Part of a small language model's weights.
Size: 11 layers, vocabulary 32000.
Architecture: RMSNorm after each block, rotary positions, untied embeddings, normalized queries and keys.
Training: a variant of Adam for these matrices, 873M tokens, 6658 steps.
Each number is 500 + 25 x the weight over the matrix's rms, rounded and kept within 0 to 999. Layers, rows and columns count from 0. Numbers have three digits each.

# gate: layer 3 MLP gate, 2752x1024, rms 0.0217, rows 1513-1547, columns 640-767
# up: layer 3 MLP up, 2752x1024, rms 0.0221, rows 1513-1547, columns 640-767
# down: layer 3 MLP down (transposed), 2752x1024, rms 0.0192, rows 1513-1547, columns 640-767
gate1513:501483516499472525469510489467502492532485523494469483460517589524532496541516467434472481516518477494488491507474469443581515489542483531481511525514499478533489476491510512493463511549534458522518513488517534492487540511516511505484497490504494512522514477497516540493528520531514470550499508481519490523530500493516530469470537516512518502477537452466538505506493460496466502491494
up1513:526503493502519489520486525503510505492519532491512480480497528507533502485517533491518492522546488509518477498505516497508486499523497498495492516501514450490475493453522510549496512499489479472547472498472467505474491508505486513502484481490512472495506436480533530529494520512484474478466433516490494511525500515493522500477489502544537522516511475484546504466529513484518520517464
down1513:468525509521530507484496463525511466519482504520515540483524474483450498485544491493481532494516541492536523485556484503476475516480472495532531458516512517469534535499481483480522431516492505510440498526519462537502484532489498458543477525518481533514449509483521459494525488444515511494479497511536522475442478517523448476507528490531479498530472476523491502499544450506507493482476
gate1514:499521505528512545519523465479494557476450533539552518508499510484453476513508486474538477458479508493505509503545535519526470495494473522513474477521505489500530512522505519506478511434460504526513528486510535490543492501520533500470499494495522540537502472532492505476478487491512519455502506481507485514480455504513468453515530501447521494508484489520553501470562488504518488468495
up1514:527468489524464501528522528508496498587502532509455502512494504517488561496435512536528531521520512509494538526456494538479534522495483509501524487469511475506478505505507457490535531552497510514431503489477537506475466487514487484549467491510502495471475496487536482459501537536481494519509546517473506453526520472493493525478465537483532498485529483547481515461465512490463493494508
down1514:499482507450482530477497530466508473484500512525516530529526476471515443467488508519490495512486494525479452505529491465512459487561489502458480509484554454479541503476498510454475465470481491520517509535521482530498496466515491470504523503496495497488524496492518504529542412513455486505474484495513503508461516475522466450502493514497526507510490493474507524478513477564552490520514
gate1515:508506515505522474456515480423524506473521497542501491496473498515502520473501515537535445503499508523525496500539489460481489478501502447498517519502443464466540538484520512435457540490474506471522529545525474477530498542533583513474500525505466497507457489508491460524513484496491515478498535512476504515487450500467548496510479485527489467483495495474531505481490490478498500502520
up1515:497480492508469508526541536507461519496494512441511505471534504489483481529477485507485522497488456480496524501486487529499483521485459527473449501474512537546445488496507474554506469474514498502543542474501485480511506493505472512531510476446486456465488502497470514529482537510510476478531469524471530518502543495524493475504535527514572563498480473544474497476460527484486494502495
down1515:527505501497474492532526497499477512451508466475485516499520506441475515531501485536483496502522489500506483503501530496503513535522527531524512483518525517508475490488520489517525524497518529517519496507554549524486521536498487501525507515519503484524526509514486497531486431467493507483448517530504495499501494501461485487518505499464504507479545585527526509528507501531529492499472
gate1516:453478477466503531497490507492484481522503470488484501512512530472497542492507536446474534525497547484492501502522471535483480562469497525507529481502493506501547535453499458513429514504538530490472501494487487480528451474504526524502517508518519502497530505496542489505503505496525526513482486466459507526474531471482503515521525522501496525479488482491502503479481495544457480504476
up1516:503527457476498481526463505481512451530487478519438555516515510523480486515542490523476532480554461468464504497536501485498460487508476519473486517545493519515451504478518517463479500508514452506515510504507470469520497514503486533508542489491476502508491477499509515472506448515503461504530494503497504514516513480456500482510519543463515479517494487493498499509475505499501485442542
down1516:520516477496503508531492461480528453482451509485519513514542542535522488497529460479508508526522480531493478498460461464496488445485512496498556499536457466489522481472501545471515494556478519476495535509470489498530481532500481513534521471469512450550516531533487518518464508490534526528519522505523510466523503535490511523526502499488497509513526484463518505520447507504515499480436
gate1517:476521477483521490490504538488476472499500521519501488500470501494517449490435481482491492488529491480534551503519487498508497511459505532502498490468500439517508476487503509492459457486462493537489506522531528528490505507569498502496489498479540498491510494484495535491477484483496475503524547479479500474477500462529490462486518497489479461485516433535485502530522475502468493501525
up1517:514503505503510491491483524487504496497476492498512505504508480514458484480474526477519470501513514460533455478528493464506487477487504499523498527496493504482539483553503506472501507467452497506501502463531457487535510523502498546545501492495467497499468505522500505553526504508434500485513481524503467482501474515435515512500475513497492505482493492464509528503477461473488482481502
down1517:539481514498501540494511499496519505527513476493499465498510528509472512528536525480511494525474476489518487490474540513515510448528508487497484513496532516489466485484472524495502495504497526491497500535464538489511522516472491478515525493476507510484511493509508520490498527530500514487472500513528449499489473535490533511499510475477537553482489530486493477513522519493535481506451
gate1518:467505464501553519518487536518494475527456509454512489458498496523544536542497532472532507466471486551456482449499487479528509526515477501514526491532544504477502526512520512456500491477508484498491541463547484552492496478464512458497530520504501460498491515468533482511514512547467498499490507532491480522518490505514484513475488486497485513536498522506543494497531489468486533488514
up1518:487529538523544485459480461539452498500524501526488503514486498480512510493469467495512478440508489494522465471497507432509511518512537530508508461515515445495542536476531542482493478484528488513491550475471507513525474545507473511524496539528493502481505535527499498494495486496507496471502492504477496490525537478523492436519540506533490553499497507491512454490509538511480521484521
down1518:533479489499498504515530505502476499486502554533468504480499497457510464485537541502511488484487553528455493493464485524543483513524465504518482491533492494499465477543493471485550486496486507463532501500543491513504465482478493473491494535498509475473506519479482511483509487453456518512489510493497484500509531549523458488489529522474486519501500483470520525482485507510545472497525
gate1519:489461491534480511455471436504487490503504445510533515474520490507491469489541501462448493482479482510503498496482525498493445491498493504499512433512518536484519522479488515468471561466479527456437494528506486469478530482492480470474480521490494461515465504492495487520492505511502493508490559474524496496515472466524479465463503520528483473502478463520523483516554543486476484487506
up1519:479485522518509523487477519519468511496502482451521549489490508509477504513518496473489511532502494530487475508473509470492486473506495482517502502509528526454496511500465535492536470485531517468466502528485467488476525495460486477492523538509464469451469560468482523462523455571468481504545514495496538501501530508479466542470512542502493493529485485507510486481500485498486485458560
down1519:470509508476504526535473509483445501449503518526528506459504537453514531527522497482509545479519474514502486510510483508507462463492491522480486505556487519485488456500493494511473521505532503500503456481506505509476535452513479445518516527481484470491497506466546518477507506521543476499532486511503506509492497493493478499486456495510508534520480486499457491524506462456519492505523
gate1520:478541454492526510500503499479505500470535507523492482552519533509504518533479480442459491505515517523499478491485521504465460513471475490505512535545509489496530498475531522496531464455522561465510478524502491511523485507533526550473472485484544527516473479464500498499520499495526498420522500483479500535485512500534488519445513544490521541470489473515560530513505561521504464506517
up1520:500509463479524522501522511493492504481515529489515487508471519536517484528501523500520444498495475462483491521506501450454558465526518466470524523510499473487533519484457543473447490463492517514538488453503497511516514514515518510482456533535477468492495559476525469497473499476482497511510512527508444505555441497520472499459529511451536516484472471467530448486443481445500474456538
down1520:518457490514521525522522518494455506507524526480526493496508532502485550446480538481534475468520480483511514530509489484507516506486456496513537487497489460513534503472467562493482532513484493492489521493492515484488463478463490522526513483533472506511484510496501476512529520553529513476482509541488495506516510555535511487527508457497493515489498450511428513525479527506542524487499
gate1521:455518491496494518487534493488496522478491531457489521483492505488445484524475547493491478512458441461519512502501469501509516480521454530534482518469521481555505506472457525538490483455489478500471496550532509523529490580493493479437482475472476554511534520489525523496493510492493497454504504478490506485528508535500503500497487493488520512513456482465568484478497490534501502492498
up1521:477495485556469458545480462517508519539505469534501457518544501493514504501478538463460498467512544479504509520444499538506486547472517464490503493521506499500496457558538510542497490525493484534469528479510529488525525452501505434516480475527472509468479502491511460517453472437529507494498512490525520507495467497480484455516420579477540492501508479494525549499498511467529512544499
down1521:496495534535537512503493540506507477498497454526502486498493498520494532481499474485453503482510535488508531504530481485512500518539484494509458522478478515504500472527531493502501520496481491494484504481504490511497553521526541492502464501457486513518479510480508534427502493487461450524514534489460549496464495496540514481512479494509454461447492506511530505492515507486550473512513
gate1522:499517490480478479489536491488516486526493523497522531484528489505501520477544485511540538509501524547508505462476470478532513528482509445482483526466501464530486508483499526497563531510501517509435513540490469501505522527516515506487489464497468464560505486498505505542440533514486499483517465470511492519516466498560453532535517492494471504474462485506494470534512468528497444538540
up1522:548552502503513505531511475535516565442450521497485516488486551526475493544465509497507485529506526463479498499535548475464508523473482486466523497566518499486475480478497480497485486480505505526472500509480511467484464458515495477532491513483499474517532563509483492526486522503534498532503504507526531504516474480486502473502511482488499493466488469476527533498471466521468470460492
down1522:526517514512502538510529471492496506531502488530494473498494494557516485473549571500520475514451483535513507485454511462493489561482499472516527518497490509511502494457537474522529542464496521460551486522510509485478481484523543457495507501484481481562561486557499510495545499474512513490463443488502521516466492545509535501508531495546519465477487509501486473477516521479502518484483
gate1523:461459473478460484480455508501454480501570547486476502506511485478497487541447503486477509483487499468488519505558464493493496510510557489544486493482468520468509490460545483515465516509493525459530484516489519523514528483498533498499493512505503466482507485468504525522489490520524489482470524509453523517457471489508527519458475492495456482525501477474545473481484492509479486502529
up1523:508513553500546537479492537474547452485469492463508537530509497509533491459447480507480491499490483566504532506456507526475503493506458467510529484477498564504497488468482514504495472507481506488516494510473467511546511524480495491489527532474536504543524462497499519503486485544503527464504463536493512495456529553481514517528529500510449501516526521498500483491520520466528492548483
down1523:526473548506500467518473511491531494507539476507481527458524464471482494543513455471529465536475462522497453528511491489471511521446479487513468539489464463489506503513548431573472505519479514481527513481468504512519536500512535459458537522439495506508499526518470501519528480545478525487446468525493461531468524497488479504525529503487513502541473497474493511529505467493461527485465
gate1524:498519487498539472518475501461516442519456475512504489495528530475448460471524503459511504497509517495485482503509514477557487521477517497502490525495516526514506532477524511456540514523451523475515483525495516494510478466539535489478495500505492519503514509472505497488499490473518492475524492488539491537481491524505502479538527505496483508528479500540525489495493514511547521483541
up1524:468499483493507506484473466501570454505519473492520484557502495505469499499488484517509512506477540496506478510474453500503523505464498492459477466499460514545466516475548444460488498492526454510494457519534494471469483501510467472474515485500481461485465491516480494477490496541462475491508521500474499480466499471495464514502507488527453482507485462526489507464471492555491523476497
down1524:511500492458508499523476493490506467502480509513492491474520499508507472461469510552498525452474511522538496474480504561475541465432528494503505524472497519509526517508520491508516520486504540519506516483492532521518512489468510542460531472503528518473479474512492518489513479497491475543516510509500496491460484532569487548504486506542477510508491517555525508446516503535456509478516
gate1525:506497492538501518461493490462510516486465479488509506512454513516496521478507488505469515492484514490560520460515500470510514518554528522510538474526552514528473491512507498488515465514493474476497486518506527528491470501500513461482527497535488514463537543505514510479504526506514465482512505483497533499494500507503500463483476502562569524515510504465551533506481481507536463521533
up1525:514498489497515506534519503517480513544468459508502510465479503520482475491532510498518497492472504524487460497530502487521461509478493488477453482551530564495513493491491465458502485508506477531520505519479488526464536449502462494477461530459545526484499515486535504514475538488495498497496556508489445480495455500520498534531504521486528486492529480512473511488499501474509468472481
down1525:446488453487482496529525497509521480449451513502502458532487502442502523480486486556517533545535507509477501496470454472500497497517488527475530520511532499490469502528542518518505444499528512483519455483513511482501545511494502471501503481490512505498491444501465495504511482471507515548441544502510517519470503508497473565469552503450496477477482488497468466510419509487476519537456
gate1526:499450532460482489497509482516540489498473479540528535468491485488483504514509485467517532473477529490529497508505517461511490522485538540471510549465473533512500485486491514478498509537510525503473438506481468502499481495480472499468523484504490531501509493494482521500473511529486496460477505540475519540490526487516480485486536524511478550484499450518540483481521496523508491459518
up1526:480471475448494552509480468494482482464517487493485451499512496507528537492509550507464505492504458509471545507508514499505572521549484486532499491513456504490492500515545476466505507519488482517540503558479476473490507511499480526450479477484508495488523524470470458490556496486505502527506469492528464439477492487514541514510499493468490506506483522473491497526467495504516519532509
down1526:482498469518512493514547482509441496475469516530526502478487545505543486495532490496504472482479500507491485468486530522499510524463487480516501529502504495552459510493482583440535507475505502515506516536536542478515472497433487528504512478508521516541507481510526501459514499500508483490530508486513498503497521515467493488493494505510468485539496499494504510492510525494481495484501
gate1527:483462512518501485463491515516478494518514482487540499523508488493519505522483542510412468536492504478542539462484462517456478491521516480490490517513489530489537513535485511536510523484500511462487473470493466503461521528501527534486524532461506494478519514481504504538468518483512497467518552494544509522493518443507477501454529479524485492449532521496522532515544549526522511495563
up1527:510496503495494503517485474480477490476490489536547527533509496482494484497451476459545514522503487489521475516488487514449473494484500456459528489515503497478495493490496478492516521496493521508495514505472489499494445479498508471551505490534479497513444504516525467509503512509508490466452477499500488526478472531489498483520489510479535487501501495507503499470483473494497481499460
down1527:490499512507533456489468508491492487474475524486522533481515546504493518509548485516525437536477470471513523509520485485492485474520473475479489501504516491473540524493507496534482479496541543513503460490529511539461498515533508503504551487486536505471547488511531499498552515486501523485533486500482421515538525514493536506514486522448468466527527538476487483512553540483428490534489
gate1528:447527487516523502500513496471508471522510518469472491455465502520526507513499556452513477509493505492519466530522521524532449497490495498495482487504483492486513504483501508450475512508496506492529497503499493492527481511509526467487486459488493477523482476531503532549527546463524544527485519510524469545486539519493491502467502505493500506518500489519504496521502513478471475489498
up1528:498502495541515480500526506513464508477537549516489509501500523525516474483499490521515452470498524447487487443515474538480506515505510460471519483518529488430521480495516503519483538532528520542476488517512490477522484539498499478505486498503517508490481470474507515453493452509494529463489493498480480503523472505511472525511481491481489538473474510513490574517495519542492485501456
down1528:504483493538478522496506489459506530519523464515482493464530492503508468530534472466508474525474538458513464521555504486482529521491513418506532508501548465469468479509461525477504482520512523436498484479535492456491477514477512476491578486510517504513474523490535522520527489504549477498484497511498466523485506473548550538493479506457531488503496477483501476522460514492502498492492
gate1529:525511469530489461490536529534511551495459490495459493487525501482478489506491569480493535507509523507496527494498510487512525565497499486497456499524497488516508514505494496533461509487506520478508490491488530493562496501519472473486482502515487499457469540497489526487542525507509539497507522480487530538507555486470545479495494476514501482508501500481496474487525487546527507497523
up1529:490519510493501507528529491482490443504503516521503500510506511489500499511502500508507476506483505519557511528476523467527536484516496578500534531510496521502524488497563465511515506536485519506530523504469495537546494483509547491508493492528468505516501526482456525452476517530547514497471462491560439481480509552484504518465504492443503521508511527457517472519512508510483506497499
down1529:538538479541453463466505522537465522478478502520482491510487464490495537486479493508476501457483532460520527493502498491514538503469532543531484453443520512486510512462534489457489515507485540478525516502540530493521523535529517507497484532517497477446501486487478480450436518526520473469473515485517465518574535519507539513459507502500511504513501471539537462512521500492513511498492
gate1530:467500499505518529518508547512461497550481485494491523491485526530501499474438512533497489465524517519559499496525504463481488509492485497502513482483509511485475548479511502451493495504496518468483531467503510500487504496521518461544533459512527547512512503468474496549548455533475537516501483453511478475516461521492552454507486501514519503487510495535490472496469486494498458518542
up1530:515522533497522476514545466468531492448527520498500549479521484508495526557530533514504517512490510445521537506515489455517509483492501468563513547495468501540486427461455475551491464505503499507543476499491471519504542526557481514498505481548490500500513519479486507520522483488497523481429514530462462544454529519505519485472528493488534528500507505483495525478488492501505527481515
down1530:493485476495507538495482501431512450490510546495478539525517527537501461446496520502514490483522534501512488523491491479528519484486519497472477502495484514498528463473494506495482517576486509529502482469509518518469461485522532484470536498515496439491510514508483484500521493524483537521468505479503454488482472504520472501512502541531503511472482433480508496485517517495542500478458
gate1531:475465490501465495518539461465477481482460456524461497487551497477490489455515532486491497502497474529505523507517512477486490481468507516458508475517530463468496508484509518475516486480532477461532524472485469500491431474500514453509498498529510509517550496508517506536496546473501518505500505494536473489507510491502502500481541517510499511501503539471466490482482552507522467505493
up1531:497491524490467504548517430478482465538503421492487485487554454507508508465523488502506515485520490518535556484485500456501504495498483535432518493488532487467493510539497474487506470502566504450487483489478456503465431498538504458525497507505505500437591459480517499523524480473491474549496498549519462476512468492473495471495522527520497449512532503481477478512483539468523533502458
down1531:521436518442491480529500541481463451478522489454515484492516523463464497521516506518501484537459487511498496517498485471499511443483475521483553522504515486517504501504477520500545496501511455506529528538489456481481470477528493498518497508511481520489520492522491470509513537511548491500534449518502502515535493498459503462507474485538498519506514556436501508541510512433525516473503
gate1532:511500479453521527497525499519525489473570497490515526509486477544513478474511485495487512520509516488522515516533476488520508499429496507497510484516497493493495521502496523503465503514515539478446496496506480487479498508539518459457503489488524493482511521523470487512550502485509483505515495490518543543500521536493503541499526513518498456483504484499554494508483502487491503472483
up1532:519448527495542475492498462483522492478515512533493527512489479521494500497472533497478478499485511513477461499530493517513503528462482489467513461540493505531491479515454535466527489478485527497505450489476496518511539485490454566466474498493483491531508505521467467492545484530485492466525500505510484491491507466452498540492477530529511511494521485503517508504492504492490477505512
down1532:486423507493496479493483509480518501519469504543458472496515480488522531481564480514480483532492480506510581500536486517478489464444542524457516524505489481498509469487440545503537516471528531527510492474508519503485528512499497528482514507518466481488489521505494478492485480474513523492538499462498508481487478523524520507506515432500512540509497492489506513515539512518518474496512
gate1533:508483513473507530468491469467500527524505493485486501495499475531533497528546485515450503545486521535441469510456476482517497499519494502483456505497482495460523494485508504505502492485499506452517533520513490537542483534501455490473505508509516522517489463547490489545529523496481546463480511481560475543526488527464536475548501509527490513477516522483531521469496478503517525513488
up1533:533495516473491501454457474465516497509513506498485505501524515511559504505513479494526498533507536475477482484473536475509497458505540533515467497472494487490538496513556515508441492524484511466499519501530458493549467480504508532487482498475502452474524486534514541546553466526465471487503525501507490547499512514490455489466425463514505521523525510504496495426474483460474528523439
down1533:535505508531521490491487492466475509499503476478505486496521500510433541468459517517449507501472501519549508503476447474491516535507458487518466521483550498482546479465494432496517488521461512497500482505518500535483520508474509457515475496509464494513484472506509520494518513520486485497513472519475519453458506521481461487520490486494492490474501515474538473500531520505521507505512
gate1534:497525481483478492497491515468498493463513521499469510537504508501517498486480524542461501503494535512496511529549513515523503509492477518518460449528495490473475571507534504509504562523480488489491531519479466499477516494464506478481535531514511481490521507535507533495495499506480469510495484498492507509513509511525470504503526486504512495544488507554503475479492524522486497534469
up1534:475495516495533482492512485486501489478533500492525466501499465465486517507450493503466533513487504460503555509504460477496532483491512475512458516467487449500521519466478440526461480487513493537507506509496488541496530486537488471501513499535498526505505523518515514487513507479471509515494524508500525476495513473496532494502482509509533497484518480518527475469507495519483528512491
down1534:512546498508524530510524462477491487473471475506531512509517486501471503490488506519528478500491499499473468566491529477514492510497508505438499518480511508473446516523492473524495512480445495453507500515477475489510470518462507501448508457498511492518487490508461517497500460472531498533483486492484459488542555512538549499481502494482464535505474480501470508501519516509500523478473
gate1535:530429485501491519532511478517505492475504504493477489471505517508470451458454504475477527520528485500493452469481494500523497529471490478526512507507465527477531525501496483511509476517480545524495509485509503540521486485495522467490482480490495536524520475513533526506525548506530512424476484455502530522482524507491452503499506500462480484485472487508549471484504493528501501468500
up1535:516469494498517531511496500507473498501500508513527523523503518484505463481456476507478523469531512498453474484453457526484516482494504470503500527462487476468542514505482515542513493480483498466510546464480463486501468496533478503515542490475432470494504500561497498518541501519505534462481517481504536514492533472511518490521551518483514451518465527455478474487515434487487479479497
down1535:505549485471492455502522484450509506491508499443461531477517531438520493522521518491513489537515457469506510450471475477490499473482437498541460472496551508465502490514520514525490506503474513502520499497513499475476476509510451521497484514504485499488472461472513549475507483495481509510432502495506515520524511483471514528470508494471509468519466509503525521521540515531479513536526
gate1536:499517504479496550496532512529471441507490531508468508514510503505510466471469495524543505517489519489448504468458495521497538557488473530484448444509464519511452528518547476471509501488522539487457505484525515508469523496501512470480503460470473546502507491519484501481500504485433494486473494487501514491473469495480521509510536524485503494528468492550533490542521472506501505490524
up1536:496478516509515458518469518485484472533521525474486462496541493531527510565492539487473547512522509524504463522517507486457518506490577501490505514469524445523500493489491495516510475502514471493527472463478498518495478468520505551543466485467526468495502523502487541506518481496520519526498490494516482523542488544480538526510504444530500530495509531422516532527483490526444483521507
down1536:505541500510495472478528476499501491486476517468509521505475453461489498486501493544481477510481492533475579482499506517515479517462489493474500517484515523517527510553531468473479515498536506574466517471525503454485454505494516503489523499500503515541469521519491470461516503529506500481493494499505478487544522475513525517498469509481519471455477495516506475534513570461524438526475
gate1537:502507506532517495520493498501454531509495458465474490515493514468525520493515534478463512497508537491490548524531523489497519492479541472477497479533495528478495566487509486508471496502524549499497459523475523481520476546499507447506478464445514476465481488493515484527497508478420534510475489475501522450475546493544536503481504489476485492504508463533521449491551493494474484445505
up1537:536484475540560470524470514501512467527496536410464524500510524496535498525501477449509484500471485500514482524531494456510479493490531490522481448470510511535475497487450509456498485547482502504529493510501538521519471559457519474478496461521530473492480520455515493475532483454472482477493563472494502507526505484506500516432533476518478495552487519502547497516487513503507505486523
down1537:520478476526464472487439471527478532500514500501515489487514546485503482482560531478494509551527484503536500480498560501468537480490512468513517496480489506515524487471539513507461504475506465545475528490509508497496492484500509517506484505501566519460488512484495510506470500516508558469545501501523507523500519505544519450499522504528457527509550526558484479497476508484496514497497
gate1538:487484504476505470439478496480534489520480457544487495486535488462493497469539490508477506476478535490468516512523483510483426498456511508496487483417564475497519511482518508497499463492502517480509506484512487519506521469532555492445485524524514513501467506492541548534499543488505499472487485509518475505538493539488500445480492499517517501491519536506521508480530508478502459510524
up1538:507459498519537484519469496513497529494469519534497502502527463480492515479517489524470513474488540495513503514516489463525506487489492476459512512559508496493526540465474506498505482509448472548494569467469506454492524559556504497542504472489546446497463477524463455510519475464490488528460486492509516540484535478522483511491522496462477515480561459427485464468529457471490509492455
down1538:501498428471551499460476477553472504488532468465560504504519541499456515504521493525490495458454496521499513454514491498512472493434505487468513493525476450490501535510502497512503499493448512485501532537471496438481493540512518494536511477508557494501489488462513503455540503517513496510493486481527484499484483542476559473514457478515499498500520524469521478553493573526469467467456
gate1539:497508502495498482503435556497516460493533511511505531548547515529510467544571516452521489507471488495529498449476496475505492498500491497548516467507478500487540515456509504514493524512510548479476476463520488476506536473534469514501499511510470538537501504425527537505483493519473510479479537498472499552480521487536481496551475486521490470514531505506510512517532510513512495487504
up1539:480502509511474515530467482481459474478489494500456502482516520551530455449515458470476509497531517485479477493501474521514515532481506503500501503503452415538447475522493509508499475533500469518518470522500479491469495459529502497507456515499502502484531516546497545496529492521504534500501466525490494485468517508476515503487518497535529503465494526514504504471508472533472521466510
down1539:495480476505469503446508498482507458485505513471524531477477545546469508463451521471495523513523474522483495519481458504494478450457493491522462513543475511504475520494518480495488497519479483505488476523534502507498497527490487506475470470504487525484555499494501492489495533495467453480519494547479524516518494513463533478516511453483474522459462514510471478469497525501510473439491
gate1540:542494485468550481542467488470510491515491510498496514474497491529460535492511506461489463489493514583446474525523518488522494504491519483529467495528480510536504515485500500493492462511489489506483498516501484514458468450471482531503504446496538495556493507483482513477492529489520503485492532466525503528462508458518442523469534518497505495480504532529478494471505501507498471506493
up1540:501456549480490490472516465497471448535542525530429563515534528507532486487499484478485537487493525484491536489443495485498462492481534505507509484456498492429472468498532537502492511471506511474493484467499498473480517467489512533457551459491512463477487520473477467529544506491491513509501457461506470490512470482536485462485474478538471511517529454494476545512500524497499490510534
down1540:541488529487496447494496499512440506495474505511473539530496502501491498552533528457534494465483515487555491495519476498480491533513508484512450522489444478466510504465499522534500502535521528553509467493495495508463548511530446489529487493482494507510501537465485535496485461481477515499476523510508514526497497484481522519498505499467531501569495569535495500480490537530492502479455
gate1541:550544538456478500470481526455499558528501505489513497492535438498529478472511521474524506511452506550530452484511542491482491498504459507448512504524460526542482489459515516564444494489488530427487540473486482530487527510542543476498537476540504528489507518458485535516483569508511514489476510483494473534523465515499495504504474473481479468475444507505509510498474456448499507451515
up1541:513441507530452522523485532530550504523488473499509493500520505477558523514470474513490498482489490521456517486550508510494514485475504476522497527460496521501488546462470483511572474549500490521544512478491489525479482540426480534518511507520522514499532542492518524497529536516504487493483529497482501492551529526536517493498568477479545504478508527499491484487515452507528495490508
down1541:493492519485521544497499467523454515497464480478485560495513421553485501529509516483470517486469458540472491487510572498478508495538515464481473504477506531506521507507494484483510482478472518461502499534493457481450444486433509494500518497485512484458505490519510491522489490506491497511513537553529513489532505520531521492487510515472501489534507532486498513513527520520498513457495
gate1542:445505509494534489540475498493520472552517480526512545547529514521502499476490487436504519513461544498514501504513517494524513508487502472504495529550438500494533556488516528500452498506484489486456500514466529522480502469510531455518454472518506531510525521501501555508498513487481571485514523488490482521517542521511499466493495504461473497514536520499512516479508521544485463530496
up1542:496547467518487460505471498467444466506555485497472492499540507488552520518470520461476486535490483517479483520521460444551488479490484469439506512492541461487503529502474485491467471511533504533498511457498499488472507502528522507512456501505471511483462538500491534481536485513522490477531475504501501474511503448520471490471528511488475499484482482538523432530515562488489491481521
down1542:502493485505542540515484521502507529504524476489502473506487468512461497518503532497509519506512450474516506515498536475517552529473499490526510463533491445480511513521489493538514511484496488535478544528481461543480555507470507487552497519448456521526511480519493507471498473491476472498501482457490502459466501495520466451560511491520500455518505519483494509515535484507491505473533
gate1543:494513514485512464491546557489482456503477512520507480515514500530494470513505520463477548502503515507511510479444488473476510467490490510544456519530496502457493488485551502521530528478501475514511495507485464543517501508499493502478502514479525518509505504533485495483478459465477503511497450515527442491482488494501478533519465517514481539505545468513477486516515490529555493508507
up1543:474502511502525488497488497457522491573477461473502501532497471512479501467496477480540438511475499480492542494490494468521496478495511470480497419533487496512479471515501460512503547515501492495482518463489536501482490530495527505523519522465500474522504500487476483494485483473511463547485514516517477522462527491527492481535477491507513514506539490496498472499450502496519500513425
down1543:497468454481554481500494554493504496501521519520456523479511493533495482494490473520523510565500495534517474516524549494492509498474495513502510500501501490541481533488472494452426523473483487488488474491529516527470466466418557510484494469482557484509505476526520495518496532492515538482511482528483481395506463509514438500534529491470461489495499492499520503495474510474436499525500
gate1544:496511527491513474503552503476491510506512498510510479466492517511484481524497525480505530469570490507511491449499484474519504509549477474494496537488509501550482500482508506508477514451508517527471492512498510483550481537525496511489494470526481491528496484512515482515500513484496479449511527484482524545488514523516464512490499579508467452518494475523490478487527475516518511473510
up1544:521496521546531463484515508483490528460546533463483475497485513504543553493493516484519495514539503534526504516501484534505511517508506513529501495492498525487526506512490491540468476453501512491476509513494490483528498522513505538507474487486485511522519472469494545495503520504539473518471539471509520558461491490490493482498519540512441500516505474500464460495531501481499520471441
down1544:486497506513520530512490490515485542467513488527450483498522500485524512530475517501514501483530483494511497502492497471485508488490517557479527496478529524526501518492476462497534539458478471494536473521531522507501481477457472516463532510484491513510503520512530488477522520521494495541512512521492505526482484479495503500512530489503540496519471496477512525497505524502497554504486
gate1545:497514505523474467486477522516502535474467488493477496496500497501460486512470464520485478479514532544542524482534512490453494479454502522486507486552439508475500515501546446513486520473496501534485478450475476510499489472492542466514491525479518520498474484481499482494541488532486463532534474520494488474471518540533532520564477482521486500513507481539497484487491461504507504482518
up1545:512486469469514530478527507508506499549485486483496492532526487513468507489478480546479518525509504516516533475487507492486498528492486491483464491457473543490538506503469514487490468506469466532523486484530460505503467498490511535508508485469489481480531507505521534509479517475488495485518504525499523507504538498511568517538522514505475496487492454468509503520460501495474503535483
down1545:519492466485440487527484494457482498441532469490528528488529516518470458486530500484522503502504461487517466468480486514502492544512468503518520510506508529573469548471490515530520462461465521516484544523486510508517545502545492485522538464500458512497499509481479457479485538496515486484518501482462497522538511528514431507478460511518479514472492542450460498519550489450559472486525
gate1546:487540460493549505515518459532491499512504512497429485542519507532489453509465544456478505509506511527496450535507488502522515492448533491534477513476520500514527489504506511560492525494480510461506521486541540506531549500535484488504561497514494506485519487535467530521503493448522501496506458458488490498476477500527518518517536500446499477494459489530511515489487500506508521503511
up1546:473512490539547512474483465516482522468511500520488477468506538496515484541473450508493484513545520501506458488516491470479463495513482529498519529494493503499481496469535487516499481521511509509512495470458500505503474493536529478478501456534488482507480536524515517466501520522556492505503531479517484510485521522505476494494525468476525500507524486510524539471485508503516514501529
down1546:464498481522441532500529496513507517501452494494551524479491483557498495535481511539506471494458495474493522526506541490511501498493497484503491475516520506471516475535508478478547497492518502490487530468530508495495490492529532489490499485445539514482514481489498501516494534524492476494493489532533531467459538482549517513503495447486455514496504486506486503495435529488452517536486
gate1547:513505509511485511461502484451503504505505486479501499530442551488506475509509533445460526504502510518482481497500517468532500502499514486520525488554504484499506470474472499526442487524513465470507511483542505454479461532535485507496496441480533472499516526530475564538499504501509490481481486510512468499497491492547471484499511456505489471489519507469468480484502515510528513499484
up1547:463492492514498502479492478482500498492497485527513508456530489480473504470520508535517484489516537459513478515497472481494495545515477514502503516456450475477498486519505489491480496462497552481507471512509496498517518451492559515510516469537505547510483491522485522538510495476535513499494509524493529529486494486501449516486454561496501503524502495476500512452455473484537477527474
down1547:480519486496473482514500500525481490474488496530515448499533477484557479472533488526482484516507491507491497480510525527538507538499526490535533510519520558512479497496513477488485510542475480510447498487491491499548551526538476470466458484506501498494490502526518480476470517510463476545489470525488502469491487516480515523522495520527482496502531492532481480529487498466532509501547